Weights of a small GPT-style language model, trained from scratch on English Wikipedia.
Size: 9 layers, width 224, 4 heads of 64, MLP 896 squared ReLU, vocabulary 1024, 5.93M parameters.
Architecture: rotary positions, biases.
Each number is 500 + 40 x the weight over its row's rms, rounded and kept within 0 to 999. Layers, rows and columns count from 0. Numbers have three digits each. The size before them is the row's rms in percent of the matrix's.

# o: layer 5 attention output (transposed), 256x224, rms 0.524, rows 198-212, columns 0-223
# v: layer 5 attention value, 256x224, rms 0.0607, rows 199-212, columns 0-223
o198 122:464470439507510515518543475560519574529459474567521512508444496475540478499517502510480549503433484547501424482518482561505484563513445446515498501499453456432460554479503495517458449513477528510521535494527518567478507448506475532540563521487537524536450505491482475430504493540470530505440457493428487514514519430486511526456486500479552436495544512504509548531534490464489468454512538527478534533471559544519495456537601548440420472506501542517488437444414473525448443478464490443464424546598573540484523583495524426500500501439492527514564561548555524573545456484500510545514515418461500517562496475520392542501485472405532533576503410499451554507507485547498463557497
v199 104:562494459487458540472470519442520503436514512516472564487461467563481485477490481514618586558460549490503462460441506480486502544518506472496473494511501519543483478524529501479466534488511517478495545408492570513604525476526489491499474466507547480562483423524463508465503512448445571487540548526530464452544540505498471435564550501502461441540487548485471490453496417447431414459487481486517448578494535526511522496503523445466480491517473530463435487460499503487535529544510481559573476528408471480556533495476521459455457565512557468456549490562516427472533476531506571517424491468560556524470571472460492514526574472539646534523490448492445475489477486510517532453533
o199 120:453512424459542475517452506526421443454504548523504465477491553492487533489492422509540481537435636480515469516533510464450504453522398485497420560500522545509512478536522531518502515557509496518466455428485526542523543481490551501589490572463457524593534528506461544522441520437455543473526490548520477486460420489540495474455535549511466479490537478476470558560521552527443438494500430537531575476432497489516443467526511492497487533505429465525520428450417479510464546532584444504496463521534527477458557512527522547507487553560431494508499487461573506548528467550429526472566534510468534486518497444522503506512534490509511500490464542488475417536521546493519447427546
v200 112:431472448526447574494511440472448440520489496477528527480486460575468563518477452489450492424564542504497437525528553464473510482489503503513530531519471525572507487502552501480466498495558496525503556494487458490523536512547434492470557497515475533525475541447463570451529481492567434478514530498543428486444493460558487485506479508485456520500510509528442512494484524538548504538464528471461507577544507569490459552462491499539528513571485549447493453550548485489468507541444484497531468439436572471467564540509502456530470580540504514500514424474528537501493508439528513514523447475390591603465493437530468560553483579475501507548443433545546498495554479622481534451439
o200 123:475509522524527508452491547476503526507479450483488516562485489467427536482507497481507540566436504462461487572449468509556517527556526442430552491429488548484510532598547493491451557518498547555506459431465512540478497500462509477466491582472523527583476530517479510482482462473454486485534496482540510566496515528469533472389445464482492527462582565541530557507495564528475486469502513461529472474543535527466498420503527491530492505544542469494451481538472509453466514551514492511500468465512510527382352385493502486472520493446507510499522497559541463478437507474493455466488529471500544532524552538513473540479561465579472482433506485489440451591553483584474563484570
v201 102:514535517499555459531568503505484445466501475377529506564443473463479543493496580507472558487449467526525483623503509504497538536479544538512484473458414495475498511477507525462511532450552531437520550465496466498479488527548543519513496458547528488609506509502515438558496536517507500506535523550491516604512474550512390495434539430507498514503488547476456455473465489483519492573485549575436460508468571431485533548487489476565539481517486502534505515465486528519511504440524525519504505488525453500542512443543476390478429518531429499498459458542477520398455455506552473466540416473477573462463467509528528496502518496492579469506551546493500423467453504424541513532486
o201 112:388450543426437464615430550461557500499578479514472480486559472524427408565445452459485523515507438498522517576520551476440471538513495472494521583519469469448513524439545511501544485512532529509508513517526481464490422542468486631444552555516479453526500468498549437511492596475466505440525503513608495527536498584489477507455512499504499472523488515510498476466512508451525513500508466513468492457430452493471414535561500567475533586530501502482419497520477479520481488515552489480555442514473465463457518472455530545547435544500485516515578455464498528544531462552488507514473500573513566465541488495548463481475507476564489506487463468481480527497516507498547502501466
v202 112:519521487422492596427489475460524532509510494524494459521540560507536456491576554469533512466474481480560505542502507538524485491547463500508532433424485538508538454566494554509472586559502455480545566561491421498501534516485487536497569553460486443554489586509509525546530507508482543494547537517482407413500480486522511414453514489472527506458530480458484569509472488534532543418499472519535496505449513491560420485502466468474440511460513414541442543522518508453491476484571434471510499521460540542565503424521491458527535469484465422463467381523530471508512471527516510510546527512515463497498435482466503452493532469481541503489469442577522449553465413534535509581452
o202 125:480501496499522471499495454458524560473537531554491432439475511436607467492594469465491463462508452535477544495520488431488542452503479522443547469533497525471485551636548555473578577490504423480510502568507427516483445541489474504500494429576539485505561491492540637519473511469558495497460531525493599481509512490483509469469538533477482567469548529514460521453542491549506489514529456528462498507520510479424521458519435530526446497480532516490500489448403510572503533538495559456467433413489493439513506553555518488475439567496520468487510535509501471453522486480487488523575450465522544455517554456435445525520482447531441497514461513495462501551451495525523489511482
v203 112:582437545515504447563495464480539563504465480470447505489536540497478471554514516495428498512530486489476505506501504521515441475542521542444501487486487530490583463447539430450444487492452483453537396537514487571461494460573440487471528499523477472480493504526443473564631501561441519504527483458441529505496538493514471491492478533485406463547558572503474489494473506514419535477498531442539479473455511529537475476504482586499445497491512481421517516494505519501436464450500568556515474479560490492534507490524586454598541577512505506531550497555584481487450509472426451505443521475525614432590513451474504570517493489468483488501526457468482533487542448519515473512487
o203 133:523448507516461518472496517421481523526487523502529476551419525534421514478497518518480505545541502481586492514489554517472488480493485492510442469481505521498509452452454517582580454626507448453572436487480491542514456517484410494464545555522527495528506526486468516455459435485484534548520533489467442462404556523492508451563483507471447487536495532411494554492500519443484499551506570465486501502518458481480491516487466479565473522488474500474501490451447584565535507483486507454509489462495477535482511499520523644530468531547499547549533522519447457470479566453474546547515572504553451517426509429493574492537490425565488407496514488501507503470530493626477528517460
v204 106:528533474496425446477520470441536459487495493451453464547490552518541414535470519485426592465492522530439434484431436509467504471492518541499462422465511477502514471559530473512565542508458534541513525497537532528479481464535599428433454496573505523507508569592490557566533444443508512503495555521446464482547519519526531508540529430479515469497466471534490446433445467422562544465506517470493486469533476535495517416511540510527476528523519501508539552469468507460455572491474520488542483510531520536495485519562492588491511514477497500491494515544520488478433507466537562449541464438438524513506501474519497525437553549422502448443449586485473492589476553563444493573487
o204 118:468476481481443415446437480485471443487414513478535412509480579442477462526523572469468559534508524513520523456485442449502538477511540493551519435489589481428496488501608497515461562562478463445555522470517462377553468555538496511497592533492545475476494541525481434542498508448513529584487481473538485481567513544491480495557540545554498510555497449602467479548497516526536569523591406496492408483537488413502490530539535514468525502436464479494482503522473501511488469501448446487535517448553491554514442520484545502568500516533443485538490522488519514506483487476468536556478583516499487417502518514506502493470497466483483548525469520471488508539464524519438504481498
v205 100:522569550464527467436512532445458481499484437483524508562515512514544482498527515514460583479507480453393514574495474566507533479467526505417445507449451485509489532541486480501477444501571541516514544542495527493495449470463537443471415464533453487497534455534468526466460453488485574522485468478442451475488506476441465484426513576538516475566457438471493461547446485497475536470519539461444442485453454513487455522583483493463621551508574502503570544456457542504480536536527457523493574537583432580501493504517502487476475576544445477511460519493506445553552469592525509519505458479545452556471545481490551551552494483490434503490510536479525496483571486513521500517564
o205 111:499490497495468512456485520480531437489459487497480440572545534540496514550512535526543458411542490464535455459459513518535515434447524586521530472525517505561457514477526456501538519460517496454490606583526509515477488525471489471567502546510465466584524533471503434553563525504421493507466498522484428531415522494551464562473539526507489467558467472567497494474533485549474539440486512481458484498539469472507493588489470563451451479540501472452502515528508536568495432489473383461500513511531505492587512514557494479500407525562534482435473527491461477513541467543476482485450461436478517510531515520502564566526397587549491517458408506464432476485467552478571502468507
v206 100:463536519439475484521410548506547460585525580449500470537544606469602489520550514479488540571491531524519526478515459511462485448531495394507490554567456470522464556380479508506503509528495466534497468515483484521520503512502532536543490566503532444489493484527467535524518475492490417494494583526514530470487512454472527499461524549497539531499530490501476548562523461492493429562445599459495513480538440517503484457560431517487474467505461468479467493413484493592581519524507483482565503478539500555550457538561426533575498496572507469563448481546491517496458520484471510484465513418467513490505530505517467504489492421452493435485540455492477566517434447478462532503440
o206 112:514529602541530441512436460494536513453462450536545569571407501495539531497470536505481459451475495478549509576565491497555504508525510492538509557467476489488486507524482518549556473458479516507484473512404452487513462437485481525491553495507568448570503539493519434539483472527474461498535451425458470471474534421500474486462491498561443526457504522513482422442559467517509460603579477580611478465529433452447471474504498554454546453447535508522603498464468487527430583504461504556524472489502504515494566554504515531477524470494451532470538528511440520513485419617483509537522508525533499473477512483480523518450511529436505464492508537495526450495512444496482467539533
v207 102:500549445475443449459499529466520515548528513497575422439556484560486537496520517540457504513530471529528494453509470537536555479547476543499522519482516520534552468485468457475601558478445555452436529594487517454498482539539501497468473476580499615469506427494516571521456539503516513515508527508557492502552503488505501446357605437460491522468441495496428474455505504574484512526537462447488468485460468505514497491476488450454455449506463436535502418462482466506490544467463484526603548505441518617489479522485513430479517498587448508497494499512529492537494473508571530511476514575518556503498494510515524488518532455514477558454484552490475513488472541434500459455545
o207 117:468530461476449571495469521589466464537470478433519558486549489479506395503507474455505554533505556579467412480470549417505442502509513482495504524443525517345531548494533570474532516494525481442547482502481461552518476485458433516502498477484502522562549520472564469528463518540488473512524500525512434472510442449513428474457524543451489524458499450526543512516494522525440558578558510487522558538499473479393505494501510505480512444465543469515437470552496533491499523476528536483503558559491356512577404550462497441502505532490523502530498500488434530507524500496498508542488439486535514511520523512529519497516567527515489507511569552525523478446455515539561466499415
v208 108:517513494492517482438494551470460483509541478468591469572517478596450472537485458558495461541491509480511498454525487526474550498495433504480494534484474453524453457500578467550493507499517552517471482557524557537446549498536470551488468481493414525504476403467439497514493541533608512426475491480460511466513542576526509493482434459547485464556431510526559571497510509435559489477516513526479549403542545510526510500525516418524538496511415430471452514486560500494625544502441431532555485444428536509513572493539419494518507504522445525505523506480494511458516461547468523451484515510499567456554495473535442511503485494491512568560528527479427498427489541488473446532500
o208 124:454510549511524519517440536593401505494505539427436499522454485496454527531548479504513559568514530508536488501536528505493482487504484519479485496447472519507466430558552523473564459537462529477470485485492530473470538499416510451457524451488513478499482485460423461463489504470521455467505536550505520543519509624473473412445499470481497522448430412504554453556515477493528579595492538547562487408562421493502506535530566528503448468509504505460539503529460529510523485552521562468555514554490449504539469531496460461458511506444492434530524481448479567601502502516493545473496431444448482529494493437487510458522496554490444572518614541537496525535478547498474477480533
v209 087:470449485491455541527522594475509545500470498530513540467482513544476448458458566506498511480555452486454550484549510462504565492451481498530476502509476498498474567516425470423501501412419506478512449478543512492487479528582476479545516633489452438506547475491512505495515505500529513512506469496524528542444560497555479472522495520449513552555402481515503505553468493497545502486503580510435507489656411456518518450525547492465561563566500482498544509436569515452478529508503467499474437516521428453498546542491437539489481500487417517530474440427483589502499564495566491477546516511501553495497434440498466483438438542474504539527536542531493509483540456513506507529545
o209 093:446513472460485475449502513543482484473456473508553576510478456472431485466512440516477475488499491468525531545514444574466494596477515536496490527418475443484427499551494450551477501467465505540453561484551530441520494521429564479461552510451434417486423488497437552534511554489532575498524486507371518501476503526559497533476488481547526514514487522535557459457544528527600454509557480504484468444501514509533531455504474530496495480516455430474487552516500550487555499497527567577520461596510495498437506425534519584537545522443540428523492513440455488494442469489534502444505489502476504516524528501593481466511427528468484548515539567496534550504548491532419548520467
v210 110:507525433559543518443522519463462531530490468461503537495510475474565449466557558438571535489587509522536462448505474515516467513554526458480494562496557541498529525473434439469552492473508432493514544442401459484496515540525483505492535523526550426634475448489558545415433455442535508485462496511431472469428441443433561576513492493533484489504478498493461474451476468468495530561506500542534559483483518456575482442475524541499556482459488418563550465492544435500503571514478431515498425474459512501540513523497507548531599490518496570504518511524564533537520521472530476491518554495522539508482475466467460545493479534515522532561473465443505519504589493476554509498490
o210 124:556501422541489457437538582525453479501483431438520390489451488512508500393514537486546515462474517525527480570476469580551511568538445477474483544443469551493521543554523482513514489459495454456429519521521583522463542505520487513469505524535508482520445494388463521546565574561504492485475503513501506512456461480493575448448532507539431602572549543441488496541460491507539533514487479492530486521508474498491443446486472541488521521488452537496545542461543490508441492470496509523393579545524427460488501474503475513502492541486519451518479493492574453489490456528567409466563475584539511536502518528552480518523525496505512488519509573532473435490447423462473494481492
v211 102:432521488527472547423504473490536449496566559493471496466546440541520451477460494486541505465506453480524505596497474540461534487516500525537570465512470488499563515558531486513543510498555474537510437593487557495508419502486467426454508485528518474547573495432483538470478589510599524473557524540449510528483513545528472471572558474514463521463549516496454459459542453502514502540493481536508387512487388527449525550454551503460532510528548495511541458569472551487517534536506511422400509555489514501516465478415523492533453481479525494491531554464483480513547506533498521518508518470536489430520486383508448495525448514477591536447507522453390489480490495529482467497503
o211 104:505525472540471604500523511594506483454484480556503539449510493585462496510454519464561543483533491612517543483501442458517406496510468541514537448542533432504535494555546485523574538495495460514503477572454469461489475467560514445514510564446469517503525512505464549492503544537470481477596468479537489401479500530507480487419514489546536511518497512536438507502489497513475543507491527450424436560545497519584503506485496500619476536486492457497464441483559474378489513441501521523466522573479520496466559528517448450537460526529508486486536480523552518444546492466524457482473511444405461434538483489500506457535457492534460539471487495484487568496518519407426495471518
v212 097:435488439496498515447481533496483456520549466468503412505508508461444552499453543428507491427418476458542530417519512435484478546507579429518495464518469498441513475477530509604552528576588499535457479506489507463466495501513532462551564486502460485534448527483528595471475501460522506487524489473483513522503497440567533531487499476540538500487516504562389577506463523516604575570499503489530474432531503504485498543564554491537490486450494489494484465457499528566571543531479481519467568487499530494474476530498460560480455482524490539501466445421495513496464528535529437530471434476522540496539538508442497491517380554458485467439488534550498557458571518516510537570515
o212 101:464555581556565504483519532524570506455476455442489390568539475495476513498517501492439485440555455426565576493505519484548484490578568471462510561462499466537544561536534495499459455442436511489460502465489545444509534483432478472521556477505475484482473510513532472489443511538553434468464552450565464492528498528465481517495466547521528518472448401513485513524496488514512484530546550531543478499520490431512602487478497499538490507486542486581587510534532521429472506477493474509512503498477450538421507414504463490450451479494485487477494521503499545402490491504525435507513495493493498482538525641475493485469473543477421572469552493623515449509495496485531508550490